From a checkpoint of a small transformer trained on Wikipedia.
Training: a variant of SOAP for these matrices, 110M tokens, 3511 steps.
Each number is 128 + 24 x the weight over its row's rms, rounded and kept within 0 to 255. Layers, rows and columns count from 0. Numbers have three digits each. The size before them is the row's rms in percent of the matrix's.

# up: layer 2 MLP up, 512x192, rms 0.159, rows 387-432, columns 96-191
# down: layer 2 MLP down (transposed), 512x192, rms 0.153, rows 387-432, columns 96-191
# gate: layer 2 MLP gate, 512x192, rms 0.162, rows 388-433, columns 96-191
up387 114:144146095091137139156094116140124122121116150121141121145146113098098134133137128131113107117143141123132105113134095111077136113126091111105150168155142151152140195118084169106126119105149108129136111063131120128129151128140130143173105128175121125120109171181162080088132154132165184130
down387 114:093105118126104127156104086103157118117134170117170146104115152112139118118140152111105145107146165130117136162137127120120134110099162124106126150149135114132109150101100141105129112133133116135097129127151154139085162128108085142153108140148143154123122132155139122142150175126156128149
gate388 101:100117170134135136104107139140200118131117130082136112097122130098125133112112131159170137131133111104097165083119170117112096135144125172108080141160092105108117151117133141097100185131131129158173066149110152133100146185101122131141124088135135125116125141125122104092088104141166144130
up388 102:149097102116123146122140098112110125114165119101121139120138142151159096079128117108123130116096117147086085150136113175108172126112104112166164120106151132163188131127090148102129140140159175128127165122135129128128130082124116172135145199120177124125117162104166164155136125152117135123
down388 104:128142123104146163117139092104112109101129115129146114140118135119090174135110163121162144105120121126200158147151102152105088148168115096096125126147095108119126155119101178099138123095135116146118071165148137099098114113119128152172098118130107102152130143120139171143101141106101080128
gate389 094:117126118132124111148089130126159117136122106091101165160101100136122174098087114148145094178128120154156123147093124137149104120105117190118113125075137061169145146139142101155144131098158133126105132139117137084136117146128132124087102143116158123124080091122104139184129128130133148115
up389 091:155160108099126124109128101141159120106085109193145128141112109120147119140134088142115134144126115124115136159121149129095143131110147180143102124089137121104115085086070120137122109158102112126159134152083132105095113114117120137127122152143132158163091101083151076150067054120178119137
down389 096:100136152146106132131118144140147103161156146143102103160108077123100108117105107138134154147125164164139133143142112165146096097141124162091104103115095135124134119136128133139117152133154148156128144105101164142124107081131159208150116117105168104059165123144092137090148149169117136096
gate390 082:134094081085129139103114116101149176121118145138125155181056099139124111139124128157139123093112145109134138142124112094078155111083119179113110120129126103115131172138112134083139159139173135132132153151133081162128119106135107105119096121104138111102140144105143140112094104171169152158
up390 088:076132109121146136146115088112124197126106127133095123109127128136107154121100124134113107087125181112158113145136048138072143125091134097133128142096109134118110152145170129153146068138145170105109158145121082144137134131113112114123133125136146178120142148127121128131101094139156168093
down390 092:133113122150147111121092098119113136097134101114169161119168140125114149147144128116111099095174167105153104135157084126134101142079129119131116106124141101122125129143152145185154097103119170129185127127124115128130110126091103104142159134130089151116150098135150141103155128116116174150
gate391 103:152144119116093129132137119121129140068141111160135062120142120107139120138166142114115147119148105143110128150142149182091089141074145122115112131119089133151212143159105138107144142095112129105103147121141151077119102159124121136126175130148174128147118136110132149114106123092147126122
up391 100:101134117130143115111116101143139148095136126144136130122106130113132111152143122149151168139167139131150110111123108131143106145089136166152084129114112148127156098165136176179169114141142134109159132138114148128120153132127143084142119142088127129145138101135111110140131093121170144143
down391 101:137132144123131120116133117109104142145097126123131132126143138114126098147143134116126107154130097134133093169108131124136135097143135108123101114124119138163127084119146137169124133131117160118079176104146129090156135116160140121133130106170045118156150134110122070120169186093128138129
gate392 107:096130146116122146102081091130180148108126112122159129128134076168147082113146128136124113108143184125109145121138126156100122103133119118121135147118119113171127148156094137130118108136142145141148146082145125171128129079133181129120126161134131099190120117165097118154127120168112130115
up392 106:117142107125122151141087086107092140103173175163106110131107098091091090145162107133118090124145151141122131123126131163126124161120153135151127126135079118155105105128138159144097134150129078148151098140142103151100128159136179151117111166116109147097123133148131126133154117164161150105
down392 107:144121143131152128136078128157130095113128146130110154080129096127137157119116145134182149130091150163113127042127096083101140145154173148139104149100159136117127126156187137149113139172125115108088125130141145121146124133105165113134118149125120120151122127157151148150114127172107166126
gate393 106:100123097083124101121103109130182124131125097114135132117199165142141124145134095149126139080120140143096113119108117181133139106146157137128096092159150126083150099141114154083137132098092166145140102127117124143116112088107152118101106112150100099124122137120136109125114120132065139158
up393 110:127126150137124103113140162121145165123134131142102092122136093128161132116150152119153119114168087108165119124144128126123104142112136150134151133146142120096158167107080153102083141144113132142111139126086151103100120139108115144103147094130101141115127111072105129095131138145102084134
down393 111:120145083126110174108136142136151130101163126142108105104123143113111170112129132103094130106131118136135069175128138150121128114150087101122155130105173115130134150156146159127131147160123159134121125120140129140085118085160108119114180109147110087106100094138153139114147096140131068143
gate394 090:094144102135134131141115096134103127098092162140127136119119081124128170121145105153104133157141097156187136113115121145137129073144135146118129118144132117190095144121126133116114092095115096105129137131153134112170123150104107131123062088159099146141132152138153105147077101142145126157
up394 087:128143164162119179140139124158121116130131117112079148122127109142190091119133142114124133140125134082105116156130164137161111112155152099142112107105144140122154160134099106195104136152116115149122174116116148120105120114157157120115177140139151112146112112132148123121152156092132109140
down394 094:162146106097089140122132113107172115112169118133101095126145114124143079132120069086142091133143110118157110186122135149122115131111126117115113129129089114113095151132115094131112128140138121134138114107145118198114158154156103126173174139123109164114158131114125108105155136128108154097
gate395 101:132171097103162130151127119112170134131088158112141107130147131159130150109098107105140107168106131122159144176134108146174086122108157132146152100148115138174160164128118114141143073153159121105126125152117108151087122105157120105110107137109131120147148104106142111142153130126135167142
up395 106:133117098162112144132121130087210116201137127130147135118144113124108135118116136125121117124111142120123098130096134092156117158097133086178140138118141093135110179113107129132165142156101133116123119086127105132136119125193118169109097137167139091115138147127131108132123139143152171141
down395 106:126156113122155164074167098128157128116142129138159140135153154099148109150146138122158143090143068118160151142135113130136138109155128108129129126126161119126101132097139126092131138138111136111143170109145121135126111161095171152142100147146175113082096149121114127102111135107136104060
gate396 103:152155132100166089155101151166102141110129082133148087135163114141144124123168146175143151139088136117102097115119121112106143142097173168119091107147176124188158110103126125103125134171111131111079114139164109128155136107123134110109114144160134091091089097106124129095112124109131131129
up396 098:100116168131128122124126136119115140138134149111109161131140133159149113127127142122134131138089099146141119119140155132115134156087170132135154099084123136119136142089076124142155149161086136129137079066103146144118129141155145098123129121135097207122150126132109167127139110120126133136
down396 105:152180148130122141138148130070112149152144120144126128085128152128138120137159158123092144136159127124086127143100122123112128123168112173153136133160117150109114136122135100071134101099177118127151130154117073118113136147092107159154106107191175146135128138162130120147123134155138124139
gate397 101:155137144136126173130160121126117150151109137135099120114153125128102090140144103123109102147170108137144139164116128110119166145152108109079140106140125138152160128188139096147142163147108128118156158132167112109104099157104127152096130122102110081107201129126083131148154160108101135121
up397 104:151130078144104148119140134063131124091117124161117144118145135146128131132171154131103099105118119134161139174125162121173112162102093160112146124125149131187145169132150139102126105110125130095128140105158109118146134174122129109116110091112099132190150117116123145124116093120125113109
down397 105:112125156155149133118113159105112143135209143134136132121159133092108132131166149123118134114118115087126155064168133126091155123095135129145135132108087104138127132126139147105139116100079119131142118140135168130127119140156094156138120148083092162072127122090152135121142112131146123141
gate398 104:142099101152158130115091141132132125095103120118134087103119093129166146092148135132128138124122143106114092158165139095165119115136132147148131148157082139161109135089115097088139126166119156157162116146130116118143106161118120163114104130142143071133150138104088135098108098156113133134
up398 108:137110151114094079074132150106137125113151135119132183120122116104107129140117115110099163143117136132129114147126132119138150159110122095097139064137111089142108143116083129127140105111101112124166162129172174108109111117115156111091110148140163111121172079158130109185113111135134079151
down398 104:117141067106139101120075140186162146148144132086132136110144125149103107142157116152136164139121108130164096151130163122080160147139080170119182126149109167115114128119122173101112107128080122160129154127141133115130145128119156109127086156090131119076095135122130159176093088118150084157
gate399 090:123165132135115165140154103155085106140152172099160116118150134116119184109119123124135102117097086155170112122147148107128104135147102104096127139141109142097098087146124187136113142138127110128084106131115151160122125143072119116129161110156136145146118141106140145148097093102132131084
up399 088:152122128148156145109092151116141187112124129142115108136100128132145136151145125116133129125155146155111085146121081207125160107107099116127107101124110101160181091148083107102142115134081117126144132125175086108162126134174113143113105133120120110110111115125120103125120122140146109160
down399 087:131114162131089142124151123148157118151136123140137129098173135152086100123119098154108106166129099131089140239123091128133111146126102202145164130118130163132167141120133115155143146150168157119155137112123103116102167127115110157141128156106106109056126121116141147102167114133144169098
gate400 100:177160173130132158089134147137098093168081114110179153115086139115136142136143136129129133146089120171124142142101098125114147137129132132133075156137103099148149166124091137154187111099119139112113102098157099098119124099131111151118117132155133087140138122134133152159116115137148103136
up400 102:175171115146118124093163123123131142156136142156118135143169139118131077145109152094135096125133185149143138127133135112120138093081135159147133096147140137144142156111100169151131057109129115099142116100085123147115080156090137142164117115089151162128119112110109132089159118127132122138
down400 100:068138121138142111129149132165131113106150131138159144122131140107137151137083121123110115157136123151099101083119157168115148165155103128101080110115103110146103108087138120097166136144125115111163122177091116121168142110098160138124151148110123119144135125161148111160104125113143167156
gate401 094:102182092065115147151135116098118125133120082172131129144136120138140120158138125126122141130131162150112173131075149117124119156114151147120132151129112096161089127130132098129134129102127115116094082138147093142098179103146109124126073095136156132132118122141187144106149108162140102122
up401 091:161113145151153113087127150122142110126132171071079123138130122172075103095111121132118147134156114115144064130152109102121141145120080078130126121170150105130135182100116165122145107120091087117147107136133153121162113174107175145135127124123125140107141117136114100141091116132101133144
down401 099:126112117107149163121107130150126135109156114122089119162143071133122099095146082162138150121084131130144151146119137115104111148113142118120128087155135114149145063142123117128134111135133106139183090196137116143155146159103091131114080100124131123092092167149131149137139101120117159111
gate402 103:117128211129119142082123139104134149136147138099122117152168110087119119098129124152150154159085111132136159164138133135146141177085121138144106138113143089143125107141113168149116144143146125133156124134122123158112162107201139101092108110150157153161102102122111148134132190060147095121
up402 096:166108099130129115106120132126082102142160126143099148156134177173145134197111155158140146125135158116151125121132101135141152123114122114082103130157135089144143083119164128097109109112146145101137111133088115155115128101096098115106113094122156116138137112146126141142097100087103127114
down402 100:122101163087132135094105107118119108121124157152127145163110109150102152106146182134091070137120139168133143166140128159123142120097131102181154156113156123143127135103131159127115100140114175113184119122134126167104136122137115122090108156140130117104101188084142118097120130126083125069
gate403 098:159127166139179112137157120137200145132086144116129122141130119130136132084114113143111137149116115139102132123156113125074103134117152114151113129135142140108149096143116107137138096121118106155161121116098120144156161116126137094201150144070155107126130154151146131138125119127103115084
up403 098:097103136145125137119135157133091132132104167092101161135131122134118155144156122122136138155113149120125132106141148149110166149147113123129089172113130112159142100122107147125135114120168150117129123126170146116038096128126135154137078104149135117128165144147132081102155142114124146133
down403 100:080094132110137117109108107120088143127155146125116123151106105138142161140161105073135092130145155095115133177112151138072108176143098142148156120152127103135088092119090117117147131138058141109134114135116133086125090145124110138182146111107121155164127126134143101150118149132128098120
gate404 119:130161117128153126144084114100133130156112110113094183153121133142175119109113130107154135143150116143095111184100129124130119116137151124120124148140092122101126093118144115153124113116137090143128146142181128059161116113132152113135126154122088142120163153131143104132085126139106100137
up404 113:147120153151107116086089092108149100130119116116104149168126111128140146149138108157131123156159113107117150115119161129183133123160095122100154114094086136124092105107131136144134116099138124151135144159073133114087131093137149140153144125147071088129116184105127084126093154104142100177
down404 114:156129131096136095122113108147146107144117108132150098148138081113153158188108113135124137077135152122096101102112137136175123059147124113136179153109119139136085130100137161124139088077162120143117150126151095099113126130147130138106127089103155114145079131151137100121121098135113146122
gate405 102:151118087098108128142104163134129141135142133107144120106108124136145098106145147165067182168143154127132161160121121173057140106130121137102134151157127143138159116125126107129095121123170122125140119107158158126160116156114148116073111141119148103100107135206097094150107131112184111118
up405 116:140141137123110141163131167120133126115134116113093137085105127159116100129146115104113165102154142124148176159114167143111131146149150160098132117128130174123177103097151116170106149146133154117114120124125127154155147155091145119111172143121128129123154135152077153168126120114128125135
down405 093:120137121150119140160138138128100075165120124121119144101119139131114152120139109104148138125112101133160160186096091136137127108116166112108131114160114109077136120114158083138120126139151155120157166109068127185100155127096134112128084122106132137135125094099085150116100115146112121154
gate406 089:133134122133119146095129097112125112153129198118115130122105086116069120073152127112107157166117112111148163103126134126150152134146123141109128120144156073138150135117125093118112136156141066144107140125124144097143116096143132155092119128150134148133125143090114180153099114151136153120
up406 091:152164113111084147093101127118150153104125135153116124136167071120110129101119089139083128137166142107155130149146112134162155090136115174125092143118164146155132131135131110157149132105121092169129146133101137100148145124138135155133112111174140149152162145196086119130108103170177139125
down406 095:116129105162104134122125117135113144142135141129118132126122137144146103113097118101117139126139152129178116088101143128168173137141143140087121153121146150136123129143136104120109117101071123125113114120098172118082140152119140083155122126163136144160143089161119117165105156113168122094
gate407 104:122153158064124087118120117059116123133187114108140096167106140100127113158162113113091113097130140091086103143158116103131129089152109110109127151142107140108177141089099134124149092074115097143117078149127162114127159124115133100137141102146146122132144144082121151156141144141140071121
up407 104:113146132117118143140117122101095135151085152124121141112128151137114135118117167131126125164153087134103088110065146157085153107114098128126128135061122102113096101136106099065120108113133129159158144060136151111117115147114086146149151112126146163125097103189144132077119122124115099151
down407 111:096101119125127143155094100125102095171101117124130147098141154116088147132188093124099149176124087143105134212106093141128155120120147092124152108096100127101123128117132119103153119106109130102103115113118141122142155135156135132148156124119091132146132153175146146086103128144128133138
gate408 085:123117103112112136143122125136108134123131135103124147101124183129119129093110123120119152124098121174131076097110135109132070120145154102151133117131109093115149138168108144054103126089139127143113161108122088098097151102146103143114105144130104117160159110124129165133196147149145137121
up408 088:078151129136132155178100119129153080115112153117105149148123153114144101117140107159137144112115151179121154126082142133092089137147145122103113151141099109162130108134161114141128115108125150165181112115112097130088102133083113124115098130127127116142098141135120111068157133168103117134
down408 084:145084135093116130081123086136098124155145112127150162125072100093097111110125128104109129095114110096150077152147093116187178144113147099120123141150176125081082121145124134126165142145143125182122156143121091127117119152124126105130159123115108134119173138137140137092102124124118111131
gate409 104:129144119112164155139151121159143130137129103124138137102135118163098124121114103135090087109130136144098155165113144142067138131125134140157105148154188144077171158155070138142108124135149133144139100122143081100124101090132097115146121126121131083127151142143110112118117130187134140109
up409 104:110105092139138158139109164145134161148115138101160136128136119116086156155140137106153144148111095137121157134132136151159149118094112169149103111118101178148126163154149096097152121120146147155097105071122173166189122115118140096163135147172143175132131136133122107131113123133103112055
down409 108:093146102103128147159102122115136132157119141158129129141160136114083146135120082139089134128123145095119154172141130059094089137111117153135135136158141126134122152138135116099133065118187118126158098125109108117129113099099120134165126097121105104122086130138125167112141113152108144126
gate410 100:128175134136106132107073158132127077119125124105135134115088154161083135119100081140150150146111109136132125176142092123155147119159132095079096165125083114119132142174125127129143125125130091081159164099152139150139133126098148146134116135142085092109114134087153102126147143128130116105
up410 117:096165107105100125113144147132081122091125140142155113131132126139131143076120091145147081154146131217113112135110105114128127084159120100097101147122094156115120091166131145134149084092132111119152095150141126125097127142124110135134155125129113140104142094153107117135106138152169128134
down410 113:109109099118119101141074106116109171106093108191126157098154117099134118161159095133114122097138063172109151150137105123115126119125144141149114131126174123115144095108153120116117111097101135172097134140155126139137123115087143129128133140073119119120148132163130142115113123107148093161
gate411 091:096135131145155139101154133142122147130130141136110118116136127167129105168116140167141115137158177153136145142183092171157120155155102115118108148177105125147124153172124137136137143133105098123117114135154113106127161148124120108128127084134187102094117153114099144117122167132145110087
up411 092:143164135137140157097123140140108137123131099148117141150119158151102121145105149116094146140107125140075127120126160167110146133135105144119147130107129150053118128101099093143126142136154166130159143149166082177134126153125120113123149107112118092119117148133099125212095153117140089123
down411 095:133116092146136117118085139124128143106142137167117138109137119156118124138145148161156146112156190148170120099131116085115154137126136101160161112145174126148117153158128160148122147093086084094124137121101137093088147085138126134133140100174152144132143164119147123081147140115103122160
gate412 096:159092175120116180144140136128121110105081132123130176138130167129141156130152127165119152152126131099155123136082141130134110113146141127096149154110124126148153123168122126127170160103162131142127125168133155166077141101104124103111093145114147159111136093110126126125123121117113112139
up412 094:127125086142139131096118127083142148080139125178052126140142149139103110124121152127115131102111147136132113091143147131127131174122140165100150090170121127134097120094130159079081098122112098194154117184109126126133118118098091114144108109122114132071139151099111138122132078153122149138
down412 099:103086122145149138155147100113139170122100113111145130140090130144143143126161103108120123136122106158129147144093137143107134121167121150154157106107172116128149155140163137160147084113117132093141112170112110122103102177116131115131061105132100132140173098089155120156081165155110130134
gate413 093:136123154126161150126131076156151137137175135120132146156103139108157178084134175152119127137122128130161150084118147134126098134122133116123124131127121101158132096118119138146150112124120098121126148084109120143159145166121097159117108106141124177110114159158170136119093118106107120159
up413 096:152145110121152145137119102120083132122130119130143185106129115107111178162146144102153139156123143072116158119096151098114124137110155151091078096140165176175148129103142127143141134107093132135130126157110138147147139129102151129084106087109072161102134123120169083157123089115139115167
down413 092:097136147156151143115119114135113153144106145141103125113121120175105135102101063073109148087158138139112116167150098134096138117078140134137135112114155094141125111120111158109195113136103116104184116150106114122111111137146105107098133126111122142138105122145157117120138086140097142113
gate414 096:121143147118141081116130128108130147118151098098146136134130102122138171196130136129131086172111112137107077144171154166142125158103178086124096130143147112120099097113157155106110140104102155176119100097120120135072116131106116145118184129096139095107153117116145148137093080138088084128
up414 100:150073134104105120130134166131106098096136112130138101143089178103135095118147144139116161085161128178169109135089163181158094071120153106132126114141090084143161114158118129171140135125092116131147139141144131118168160139134132135195118103147131126136107167134157149165114127091107143131
down414 101:118150131123119162163093122147141121105105136130132128126112130138118139084098095140146140149120162108124160165112122113127168103115143137120174169154117096163108142163126144152098121119139085118130129108117152117106094134130142118171166149105137154142115144137132120104150113102143102128
gate415 098:112132138129091121153166110109141093120117150137113132151168099111148128149129101094142120135132137080135101105091120114099111118104092189132101142123118122156126119077167150062145116122098129110131102148111169143122128055113119125138092094136103122135176161143138158132154131146077116130
up415 112:116161137145150121091137157105092131096124139121136154070145149119105119094144148148149159129115143126133115137099083139124103133178126067159136129114113096119120116101146170118129121168113117159098147123141062114128171122163072117121159119125130077127055108143149173118127099121153100105
down415 108:106133119104136132125117131140126107097156121120115108085114118120114159112147177130156145136112154150134144088109152127087101117122096103110132113096110108143130139102160149082103094097141095113132102118144116131126135094104127145129152109116112136127150136125130133125147133137134154139
gate416 102:147175169132121135099141120136147157153119135170164135136124152146139131159105105102127121133126184129167092168142078096143141054144101127141116127147122092120112143141117181143141138100104109139148104135102112109142127158113116120105151129119160117130142131098092101113147133160112142138
up416 096:133107156130134094123106140122127133134128132132136145151129138165160113131144128131140130140119149115129112133129121137164156080118102190141102149145133119077108132128119122100129131109115139156078104113178173162148110110114116150170117135154106121112137141110092125107156156127074114113
down416 090:159144169154111135114104143125112122088121116128140130108141119121117116149092119113093128108120089129124122166119134142108076158089114133113139134102134171110087123141116137129152104146103178127093174133086114101107110102118125180101124192139092131116078125141154123098105108084103117132
gate417 102:113134122113162153144123159108130130141098119156160121093159118167101152124122106135148146089107139104149152131087125161114118104128137092117128133128133123147160105147081141079132143098102124094138124128102150140127118116144156139101119154142133094088117134149115108164103120136140145113
up417 095:118109123141100150095132137136099145099142102158178103114111125143053150145145110131131163137152129142113110106112111150147140117116156072106066174122126113107129100120104123127093124100183108115145137149137102120137151069170133116120076142112136158138135123123136102147154124137088102114
down417 095:133117114119124161139110117112127099155119125124124112169170190119107117154088123131115146126154132143133151133121123118155133133111125121119087120149098150114123118117118168165168088162164154069088117119098133125117103128152078099111135139128131164096098104066136103142152134122143095165
gate418 087:115103132089126166127134118123125144069143129129171127109103086072133134083136140119127072069121107155117134107119127116092142147171119178144135175185105155163143141149145143144107136122143137157128122178115101127125118094137145123164090131133130100115116108096148115133113215112113143123
up418 083:109114139147114178120110143139123134153127119139164167170068141130102152107116138113100101157086122116156139114033111153110122155129104136164092146115130121139130137128144168126110151134183135163133131149109146109110129128145139137098148149089109118120099146189148158117126154113106133178
down418 084:119104127147117131133115093104146144092135147128116126144172094155122145137180137136107140144172104112140151136142166077120136116129134144112142144134118109159174146112172134172125119105151126196168152146129101133182135162094112135109107114175140123149070136159137117141115139106094190111
gate419 090:149168086107156120137144133138132144089125138140159106124143158098169152189108175127164135116083135114144135131147157096121078151146106184142088127148117122129170112145133082106133100094124079119089092129175135119117138139120143113151127116112128097116092145130134102124116123133123111068
up419 095:106087121114109167126128116095128143093083102124137129128109117132107165119114172105081183151096108137149095118119153164164149102087114110084165113135118173156151104154153129120154166117100119057107132117113133163128143115162130126118109153111129125143129131179156164119127137127118111096
down419 094:129131151127116089093124158157096152147132148154152141142135194127124063164155104086122115096120098172119091130107133165130089142131127134152122120089163140123117129100119104123119177105117148133121149119112098103139120113132132136142169150164095125111134120070129130143112086118161145137
gate420 107:150175153095151101126134120143130146126100115135153081148130132111108173182152105133092121113103115150159148151102115058077136052123083129157136100150112144106134123133120141148139157115114142125142102103161122144138154126124107160115132144134143152166162112131136134098180119106113125152
up420 104:115159152165132141110128172119153120165129120124136113146123104109112172122145136064119137112107166130126116139152138152178131133112109168130084124168113123162097125096151117131092144135127088124148108122160075172140142144142157132107127075137142131103074133159131112126116102125123118094
down420 107:143134152150135124076118101143134123158114103171171139112127141118162114127154149100125150095105143111177120101135117141129103130049125134119149125096161170109088129105159128127125123112109141115111158098156130111151157117139114173105143100114115126141130127123094136122144119153108136145
gate421 097:129134158143142114148113129127148159127188126140110081102108123110088131120131088114149126104133169142107146159146131134121134170096096126131128113129122136130094106140110107144116181174160144110190118115167137132125153149105073182168132181138142173171163133119144138137097101103121148133
up421 100:132114121118123141157121148153165133155128093087137133102144174090095144062164154134138137153151135133153150113124168117114131101154141154137165087118137084113126147094106139120154162135149086121173120136091083073128149085140136115124135108132156131079116151107089118154130096091148150154
down421 099:164128135148139140135134120119115132151144141166147121106116158130074136098150050131130098092085111109106132107147091133075109115132074124111131129125097134103126120137154091158110136152081130106114140136140134134131126142172125150145130142122137128060090162137099145121102150156128118088
gate422 088:110130147144130165113154140071163112125097136168109097146152152155131159092154121104158153114092141154123143137134088153108154119110122138131089132134109122152140137112131133122091127176176147135183113138175148135090143076139123108115113154100107144149109164102108093113138073142104161117
up422 094:098089115153110159114124127151126142142160130124133118118111143111116131156097148155113133157087076123124116120100155066139127168115075098160147125135116120135125145171089084099170155090144133134102137121081104131104123098112143148152179117131085105124122096102114149126112159127113090144
down422 093:133089132105150130102144110134142186127136130165130126112144114112140126122150091115088079138105076123106134143119110121140150193089095149120131120144116079132101134123067072130116114139144140145094117132134139106130126083096125119129132098126142115148125135136157110123109100123139077098
gate423 093:112089097133158115127117144161148142151135104138124113125157114165131115141123064142134174139135102140149090133098115089149087127128132099116066130131130122086132106122167130119136114137134146138095129155140062119175129145088137117098175112150135147160191114123149104076151141123109143143
up423 083:191109117049138115142135142142106068146146117143159144117148095154142145138121163113174103148100083106107135141127099095186129155095137139116140121143133164106130132125132142105061113143176095132128123127123123132137117147115156138122150138146160133143150127135147165104142115124116133162
down423 087:135098116137157148161129134146128098126137114149155136151112147153127140153136097148131130106129135110139101052145099113157088143148121072108143131096130116115136104122152107159099120121075092083092137112133122153154131075134122107095167131143152145118139123153116098106142161139141124097
gate424 096:101120131097136143122070142158159103122116154121153151121163080129122091099136144132131146149083158139131141142117093117122109114146143122142165099160128094159115124125146117132132126133098183146127147140155103094102134111140100181081115162144120124098144147122146134095136119161150113125
up424 101:093149101136111141058120120113154139152113146105150116103152136127146102051139119171122136145142113167138120137122111160113124114152148175142153168129138145138150147103149171145127176150113167125128123150097126109096092086170110163101102102128130121111155128176160117094156127122135139114
down424 097:169149124127138080118083136109086145108110123132130121118100109107126134095146146135159151068098141115084141077125131121159105140111129140157090108107125082094136122111133151117145120113163137137112117133118145117121110163107165141152113118113140150154135119123113116118137120118129133091
gate425 110:121132155155121125093117149113149120133138196076123196167147131140112118114125121116118149103137111133154105154124081153156160088107154135110105104117161130139120183114133156126109118103117134119124158145099154106100129108128124101075084134087115133112148128130129107147138111142094108110
up425 107:173112125091087108102123170096102143133117118101161122139128132118139120136119138145139123142143102135162092136098122136150079131130113089138116135155171124099136180119123150111152114103188101166159103138104121138138098116120097116135135145136146156167108149147127118097119178059091136143
down425 105:107129159164151169111101079124100130123118150135138130118128179143152114151139164120169139140071150133131166094115120145127084139101127139123070192133126105122126133130096108105144139166107174106104140133147164057135144169136115159138169145158140119149113109103106113155109157114116115120
gate426 100:118143116146133124114137146110187124113123186153131112106149131096148127115116133146146130093154116090134089128162093151092123117110134158131122163131091126098146136118130056081159125128173158113119125122135139112154094122101116137121141128116130151154136129159168122136126095162100122097
up426 101:140151123158163095117155161106139057099139138158144132170123142138124066153148138120156153129102147127144170136139117131116109139152145148126133132136067123114122174165153090145155111115101131135130164121165098112156149124141099153170116136122159108135108145107146154148111115177130114118
down426 101:124148112099111118129152122114128091130110112142133102106110060130155106111115127110100144146126164061127102140123124103122159114113143137110116120119147082128128129122138130159155113084145136117181098121085127161147101118126078124085153147151127101095148155170100171115163118137128131134
gate427 102:137152151135135088114149139168098136123116139131157137161079139112125093133102137143108104149161141168151126133166083101136135144183164134116132136178122176123181154136118107128122127152186134149145135104112179099147114126105156168122131158108092105109129120132109127171112152113121148101
up427 101:136119171155105117133152181218082114177136115086184132145113118089132117126164142104151110162125126133136095119133075106131115100141099165116123114159115100144149146116104094146159154166120115178110129143142128106100110153093122143086163143115162134104128080118132127161154126112148088070
down427 095:122113133138138102125109087103120129133092141093159112171150148138096151101101111111128137054081145152109145119101112171154093119089145100131097129084106139125069137134133131160181121144104167119091145142133085137115135134111123114093126099179153161144119122119104098111119087101118148108
gate428 104:148148131112122158153110145100122088098151141145131143170084112107152097154149162110126109112125069135114143101070120110113088112106128136138093106107109111129173114165125119109142135116109089155129113116114129163142160145085121137131086115113122096112159140109168109129096115187123120087
up428 100:113115126129154114083180105143146123122131118131156122128132092104135123113124122143102157124143104148145106166135134091155107130135113122135153140134118141130174123105177101138124135145103083111118125127112157132130120138085131096111128087130129164097185082143143115171178096151132144105
down428 102:151120142116145110125122144139133145110143139123159149113156160126117118094150137138147133160134162128124099119165208127134150166130140123151127125179164127116116115134097099157102157141107166173141135132163149124119130150176111114170121157125115083124094142155144127123152167085138082113
gate429 096:161131109118103145114121129114179135149093104103094127123105114118165137089122149116145098099099111145161085123152146123145129151148084139132163113151067121173119143111140105131106150154086120099142141124161168180109143127115111146186126105137113072129148102130135142131131143180101148109
up429 093:143140128156158136135162144133081120107131153181118101116118088123119101110142165117104129113169123141142122167151161127101134120151082168133171132166186146085141128126060113135096132127119118137113113090144153169146150104124117161098151079139151146130135132142121096095105143144134182136
down429 097:124115152132120149099120145129103109161119142124180118116108140119102102139109108113102121090080116107126141095124142145111089113145162151156125113105124131133101139088103140122096144153121122086156132110149089159105089135128129134116117128153109125116105103148127156149113133107171125137
gate430 104:102135113148141128114142143105115133135111120144147103118184108115135116103134102112072158148118091106150139103123132124162156183114128097118101116129143113153147123123109147188163136100129121115089127168128139134125112151131119121100061135109111135128103071090162077102081077132151071140
up430 096:094152171161116116087164141146127096135124145093150138129101111104109135096160124117133149136123096118131107136176094137140130136143122109165134076124159117131161142151126138150124122161071159125170126133148131135127132125136115161116096158093117140161127108127108152123085124138119114101
down430 098:146111113140176143122109106079135142107099129134152125107157099106105125102141056135081136164121136140167150110104151104120110142104093161157148103097121127143129118132117104129133109138172136153191088123124101132107163112133112094073143125136141129130141086109131098084130097132133136121
gate431 092:124130155137162092121102097161117107116132136080136116149185141124144125133171132133147142146166147120167133132117111112155137089151124106141123154139130115162095165173186103107111117112170094121136153098137131114175141126100168083160127142163109060145164175133157135162135108152108117129
up431 087:135115143132161091126150087101146108114086086163132102158155122120125109100120142125127142142097165092177133096123132131159128137153133115085132157137118102130129093110102119116134095106159128070116118097097149113093123187152107128143126082154160104157138136124103113116135116148093117182
down431 089:128143103173112155146119109102092207161102139130113115135098139082111119128146121138132122136095133110095129208102139124124102115138147152153101140088125165130110089128134139139122112135127174149102119118121129123102143149135103134139125135142151135123097095131114113112095125098142123143
gate432 094:166150106171089137089134115113171192153157174097140071101066119105143115148125135168120095158138095130075149138140153126133132130139171119129139141178128132090134166101113116111122118167124096128162132091109105138129147108160137101113137131123143096156161173134158125114169123142117087159
up432 103:156107141144142146184134106110143108172165141148179132109096114166148118160126148145134071132130108090127180095147163108115133097144168194152139130143123138126118162075113047133119161131160127097143143126144136132132170099157143126149150112144127096139129133129131103106142118146149139137
down432 100:145154172148107149132133113095170100117142144142127173115098123120133137141132134121121069133144104123161164110141122096121114131125136136092129139098180128144119160136108073125153144142101153151133125094147112200126172067123128081135158144149092132127104113131147127144141119158118154134
gate433 104:150137110113129100168157149135136151134114157128108148150139079142135116143119087161121128131191114069104140146162133129130107133144166132097098102104134115150170171138121147109125158110188155142155152133103130099143144141139158110159102143090110133101135102104135123108106114125156118100